Weights of a small GPT-style language model, trained from scratch on English Wikipedia.
Size: 16 layers, width 192, 3 heads of 64, MLP 768 GELU, 7.9M parameters.
Architecture: rotary positions, biases, attention and MLP in parallel.
Training: a variant of SOAP for these matrices, 174M tokens, 2660 steps.
Each number is 500 + 50 x the weight over its row's rms, rounded and kept within 0 to 999. Layers, rows and columns count from 0. Numbers have three digits each. The size before them is the row's rms in percent of the matrix's.

# down: layer 12 MLP down (transposed), 768x192, rms 0.104, rows 524-540, columns 0-191
# up: layer 12 MLP up, 768x192, rms 0.121, rows 525-540, columns 0-191
down524 110:398472496512530538523476552550487325527527581483553525454528567444515472456568525619523439486455524467466518453578500397438467533529604434564490537436498515529571508535578491474475541489505467446588557482543560529589495499569465517546426509540410367454421500493517537495448486474582589520518464548455510416510441575436520453485530481567534470433548559398527581421521501479535593502520604460515469499523456433563525537509473468530557472503525481554486498454495493532495604430503461465590499534531461512516569486440512471495459522460432499479562460439422452485484514574413471436
up525 097:575503482527532491546482476529407550488520492438503484582513527443539547462609431491493501510572457520513510409410492525468454489567491529435447502477521540586498510475602477443500513490530531493531483476411449542540438410557514524470511563417543400537446442526517429560513382579467534519567550438472516426579484553488485499389505467584511483488486470490530480509492528410445512400474498522524503547462484438509563533463438578479519485416550394536516571531465595486412431588497507498618488508606550476541444573489486534512442520555538506543506454412439453516476451538529659521
down525 097:457449471452521494425508420550499376540528482490492571421525454554480485564525651561521533447520413439555464600494606477598598562403495509492452523508436486542556496488450484550542500550470521488511450468537597441514509447478518458531460520539419543468516530537506515544456480423502558493358516456503519546462446552528448531446506603461583593546459530500418417473526614557538508551500407482488524559476508506511572439399483452530509519402493534505526459436532505502445504564488454556448591556438496465390525446491481455478456457465506467453477551564490530507538565518481447503
up526 102:481545510478465446509597471517496453434517496522452482438512519460600578475490537542529538533444603438508423546420419553443504460477458530512411488513518485588530488522622545525427442505524577411555525543606485504499457441438498563454461535518557501498519498464530465561464578559556556503610528479466534526453480550482492428338420479510453568498463436511423514498608439500474559441501592486524451448562509428600490520491517523478469405504534402465480529428454474468351516487468459478528477468531401461500592490447520521549438582527496482517490490456535490512505453520568563478
down526 106:495573496548440431461462506450482529453507484506551570427452554478465437492499610442511527438475478515505575495493484482453525519477532526474542519532574468511378515506479544580615565558521476556466491480563531546450578426398559555458404525574448492480494456569507407583488547434533571530483518541488471585558493481534404361438461535510451551486427603518414561502567487477490512500461529508472612500421507515517481541542568458354434560492470438542548507543549549513526486502535461552502450402554456488457477461483571488613510546488494460433537447546525563556565512545485481465
up527 102:500541494364524442507529556494495506516567498438576418561429434527417520460483501526528508527474521457491503508483477574471441538418504442539575477495477427518512440387475488537513462571559592531580447476508521541337372517496467509423469514602592513431431507473517542512518520487579470506527451578560453562474428548435448530496479538408541461461472593473440520526574557531519506438538578511465447415615501451531525450386515500455553529557517461527550436499558470454510467473444562537486469572509500505506503574472554458470451507618476529462552556592532495461547553498518507481
down527 098:526608530596417608410497466537541512523473475543443520448645477528550471530526529511510554503488431549443542575453441488505508470537510485466431478442560418488495527528530546564534528412550466482467566577465528583439451576494444511608523491417649466473555445552543498573502471468520554446537456514411384551499541422454530526449507462473493561524458436470519538489444568480531551481517426507544617486418440566541482504449440494557406536584518528570515481570481514553579486458498458517483501414505437497459457535480467538449566436524503532457542459455535545464430529538488474456
up528 098:501506513506485423429473527537469498478479513495521518423531516514430445455398478461466625501525516547454467530524540446515544485503500574544457544473529544493547577476543553457490436554507557643428435452455384482466542451596505529490463490394502481518488496604556503496502428479480529538492518555466577416531470572563448409605434531511473480523548443415524568499499484472504435539508463548508503445508613545424536449509404439495358456498549519468496488509489493480452446469528491591567521487532482465458461518409606385453505456556497510536534525402537595591476533519506581541
down528 107:491458502637525481488567493501522504489530488558477405503546465496471448568538503457405427554550446492541494526488404494533521519496530555456538451408467464495408524486435590492483565524502473354517527535461496495550610458548427551472574369524441446436524501512518514498488452557508520498505447551527454548539532491573562458533533446511438511439527445490459469486415552520480443504441585468506548520524569481575460454602450529590420591593495523452548470436467494453489534539543444521401503489571401493523381521484513436480517551504453513604465595481496567470415514458444520456
up529 110:575454469442486555501520444558635448484472429466535570442448507549488473483394582539439484492516482567415442523548472490545459484559573500554459447530517428563547475506513477544526469464503572551471504512492432533456528495593578513483469533516479569490577618435522556459530516544428565554536442517414467463455532430521520526469480439595538545454515498498382452422463495438513537549507342564511468500517472427464507556452494479572460465523547507539514522506582397580547474473499418432482441462544525498561543467535516461470446502483564594505561544513438512413511514531509640549
down529 110:614458474467527572604480477523408480450538449383516430529483562509485413488492476474393494512465489460453508525510403491544449473472496522491461499557507412489557515481606515553501610540489495477485531487611585503521509576475508440503619523461452410409531444507526414479558606492477471486507607430522537606511504507541499458524519496492527465484417483525497527358484432466500460399425506555476502526525492556477487534416560469471456500474540384497486436470470465537451528481439540495531585500489501518558456603426552507487520551544438525524513514434513468485525365507419527472
up530 101:548467368497524522516563435550600540519558543538511552454448512611425507498392550524537511476439490597525509597439471419551527511541548513458523530483424496460505469536492525447477535440534527471523510435548602421525572472535624492482438543477506521469596449441527531432561462522480518599557490581475528495430544422500497526538403473512560478419525433483526582488440468489476500433558530542510469472448554477443318475493531515512514518454509535539505453546493477448528572524493477431422550552569500490429590519464456509476504526471538415426522435603562523455468539534566506512
down530 090:490464575469566447496483472565497424477467468470561434466508427404562484415576470593489421422461434459452567508531595509481560526530587477591496474571581455426506550458502538431505438494507522439487505553524551681523545546499439521534568480489517496395492371423461580507439498475520491558501456443481500454552544445574509442441470482513427516452494600524567523479455502453552481512481452476459534545492541536522422465445546528592480565468572503573527568512452518511560494479469535550559446532496563564630426495415552470462529502444565495491494524558538496491468509456540526453
up531 100:424528516427516420547489624535461521535465479439496471475551495538544495415510573500512495561451558604494571454433547452610460554497508559605486509407454552413468553448497490556534557398491508513546545540487435564424485425540515544505539477471519527409506403490531455547511487488450454425501527513491449456507458479507469430493485567518487493501498438517475518535518452563507532519576544484522400505458502508466543461505413537594532397591411501503514566528505406484482458391502511470401446537595523492529548501560573497491554545543495496447530527588699463523480496490531492470
down531 093:481459624421514565490526502422482373505544557514494472387515506571575621515527510493453509441522459490529547613569469538465461483504390500500416523550563459472465357448484603546522444445502508414546549484526517526538531469538476530602558469449531478510443496545504501458457579533490543532553406452504451427549440572581488492456446536517521466497548474463485444477443528600548510535475524509419536517453422501547466530526489471523518533468518571452511494497472483411521529477437506471473444436500602575516602519478533528480528454544491461444514489446610584477468573445594543563
up532 105:485481609497512527545520500520517475427534499517393495593471567588601474477502425547499556509414471526458519524446451471447450564479439468494455438486432544517457502531576514540487544524498502506526500555396552549563470492494510514455520524472569419439441487439444596525454521602570584467435439531627458639462470553584489518511534559452426570531508494475464535551425472561541463453552459501439528516501525568490444460541564429498469534490477485536445595411463536487518462439451461585502531490557489540501495474554531408468404504526591365483456476503561468492443424441521548511
down532 099:540357551503464440389539515465486436465533466533511537566456564438524532525450474463436482563585579485411552561513540512576470450579523535490531544477523451480515507462542557508618446476456494499445551478474570434517511558532438477497505553484458457390481532488419602522531494419475509467495489484539487490478534535470466552536465499565451560573441430569523442489494500485471499418429509533508581622452582600526558536596445496451575522607494449454498512428500439491553485496487501505503476534448452427502410481450480461488492408535509562517417461462488514384486577414426549568
up533 104:479592444510534436551522475495537527453452538545504510519419557529497566486398537415496479521441466484435372549454547439433536455498449436482528485438462481512583490513522440517496551515541418624496509536526533486543522590588465524490486427500573418546560624515551506546522451530454427465503504514516513548510545483496531450600532465381413466540566574426487544473492438462551534403432525558485453524549445581553471384525492412529493486500454492411497491484505458595516505506475498460524492547535438442540531538466439459543532527466579391499509488469475544459579592584441577483
down533 101:534439534456578479457486442432495389563536473478462454536473525528408483481531610473495524416503502503509632551546457436587504611523419545510426496574445482560569569428452493466515522506471529485535560463508543439508571492480487565417536448523426471415424547459447477481424460452522431512483491440565582497442530530554425596473533525527464486495487446532514529540519465440573536538474510515477511536612536450409513454466489437533518521521454465473482513437511471419509479520625527498551566471555446476387554526552458525562630440430535422553501461569489473450478533518492592510
up534 097:508484546575464492538498518557481538507541576469609550477437506479463547567434570555472432428491506548489448484515504453595481391498495538533523431580480550483530473436476516450515485557524466451497481490454527516445492554545486579534454523510458502463420520446548551554510499521517503541557579529383504491435511450489413418407501502475528485506506494473506529423523491452441579567433478555492488561403452444471575540656485552501400514566493475478548516535432606573479485461491508520410472483504505454476419483495465398471518494522512657574536384471474514419524406486610554522
down534 101:497494521487453414480535485569427517465536505397512489460508493418400593540558552478487434556521496397424543472463501561542500498445450480541432475550454588529531508540543593615473554510462482487418555559580508480599508567489478413499471493541428443454561417479561535512499462494493511398472478508589589544543480563511549514423453553454454470550467514473438450495408534511508502428530415542540589449622425489466448478456444590480575521490457427480467413484547454395553481613489444546501572445443548514513484518497521499486547487538528422500509559495531484488439502522420483463
up535 104:529526569506547456449476507529425505501661454521523502581422370465593480486470436538520539542515513588517495517414569407558395485470493499456516553542506411512547550486468479486513468495430465444548460456541485418499396474583504436531454492516469528473571516473535446485458469514506435516507481509477503507489602506423506451502573510393529459504551475584471445414444558431481504587527443544528513582513586463512487623602493478562525442458443435554542583460468517505422517491498629440537487434562477439512565492514512441505559528408452535451478476489548472528441501522510575507
down535 106:470421505611498543509559474493490502450461532479473461478518628443503533561475456505539450480507512401494447597423481448503485529463571495464470585472496483539509458530536473476492412520475485560475503487507556523489528531579541559566516464492594469568513472411506530486505523485393448486585448531412537468472410576517472560458544465531476519486478445518543498602467516549537518591544465627485466535551511533452566373511476524499516475592532479405365415603400541522502416519493525493469523545560514542481460448464566570581527451458460483527511378444474464430503451443513414450
up536 106:510468512562507495471572474436466507536531454453548523512570463456556343541494416543478482524527515583505557468519661493407545550528528591462478472550453475511532538403562487558442532480518529618522488509519554477497429489548434621494458461466493526476545475546556420477397541608516547556515489446554548473485524573508470483607439475541544519497528546516584576432472408485488521451469395551478487457555437413481462489452449513488456592474499479460473510433553527494538527459545633510515495435468539455504542447446542400483595551445472476531443442503476449495506450469505465464
down536 102:596499393534498489445456502470454504492482525481430408547433591513503518485579405466470521566493502461443534520528516539496540555498437500458581555517473477477494551560501527452602496533517537479481478447597553546477513559471479509576489462480561531529480474515458466423516490485506449499450572501509450554605601508516547521519576476484485632481498467439388535622562483603475455382445484493550501486419358513518494512541537604418397421503458457441431544509517503435491507481485514526523503547425605534462532563472547454513498503504511487482505449500424600479446464442513547616
up537 098:489595473554577512514474504513471516516557504505470403540535493404375538515545571526458595454441421485568555472522425410556482463480499415555445484457464471490565507535526553539638535545512466553518543510518477487443529540511509475432516474512426567434509499466568480390481457494431611486477570524425579489436524503557403535510529467448553526499512540534483567482451487458499536466489492526473557504409586504577368517557476427417532456449467503577334512548490482456491513450412519469522521527586572482454513488467560466576438499558529490479506498517473510483559471613454527499
down537 092:586481582544471526526601508443463458490442529409499569464475472540486515422515518519454457519452459478492492595456561445541514419563466533496502528464491482530492414498529572490466535524460419452469515515423594435496548497563539451474520519514558595472440474464474597493488544565566465511539467472414443515524567547565538460493544609411468422424464493471484473679458569500430459539444503490570548412423559469492430536538571542465545500471462463461455549631516511504435542571498477441493556454470458529529391432414460484526512482574429521524479507519528483425458544525559474569
up538 100:453599475555515508488421527534501494490437420479511412513425429565544558506523456448485497455556676490500494572520543494562487448493435560474543532415537478481545420447540587531512520500523524551467381511521428574483505531547505438518518434410473499464528495467484474481601578541476446414426451523531529513648517512569513436473507469437403487512483417451534487529504456548540428417555480604460533549467478516527584524510525479432496486393538524482530494515558521583453496439481522609523411449441464434533499439553548482491494546516509503506499490502565484509470526576514639452
down538 098:537542415547531521560525495537545482504491474506436526502561455544491488462501395526523477519565503477504452546505459406602509483425457475572529537410450441604465546582430548466544414596526409394506447445438566450520508562430571558513475491407457492482447442529514525499549479445472488453552463417579477511526450463362460564430524493435560517467478535526520482516556492530609476572468501432519535469568484511443499544543497423569477471496404492501490569535492522435409478501533525428490488503489495534500601429508402548461539604506607556538491522490538504541484471477555370513
up539 095:433421481476542521556421506431507472528516472444481515507576551514514514556511560411581432463534511586407469524533570442460487568511486488509463417476537529541497463485504452608496570463541413580557597472579529442546574459546437556525481370439440476388491549501488430541509548487493485455581483499529487474521512444609434494533544529501573487575478506531476522514546449506442471467515485600505580541520582575425531540517528474543574520573490476449483501476520530550505524505421625504476426473472453425456489435495417504553517491542460498417542554516543454617569482471426421422
down539 107:352485583502503509508534482453544495450488505540475514510583502526428457578442454565578510389515484526523610501516449516528455591491501420560448446520486513500517433524480559450671484582397459407545503455621488474517454464492580444529549491470515463560583477509478462601448461405493531570541441455523543456588541562436461504470461491526527506598418488465462542489536513478478536547453450566501547459577540501557513497437521511440438542415523532449477518485479473496593487528453505524527562479497452507477418488472524443449556463517486522519385412612528502501457497426477511543
up540 099:512498504501515524534466514420546545521494605447597490514350566532481522498487419506531503495524521498494494605368572499410429520537498521489573543462481492499533531548525458556467583495572620470514526438579567466481496452510498551447544562523449503643506427430448407533465559513478513479560484524548518517432431455492442564522574526399514571437475458456426589491490539516448516474452521565552582497580545537462511508565528537546501514489514541414539444553545395447516533437555522530484522524402396443474528454415440455513450492564465511491505498488448563427494463423480494464
down540 091:488448532508525468540502441510382474474612472619477480505557483544533486492534477603576520495442532529478560430558441472533602486474438471488451465491479513483442463577436461477571573501407492551531551517447445536499522506449516500568504515617362524452427527502553571530428420407553408500484498471413493490524555539512511478551581479465460533515514470449484479525594479585532458424440434433470464444443497547559508507453486439523524444537571501476494598526458537515468452477519578454525547459577542551473443608473457527507533580534514473552433551505591429492513400482419499433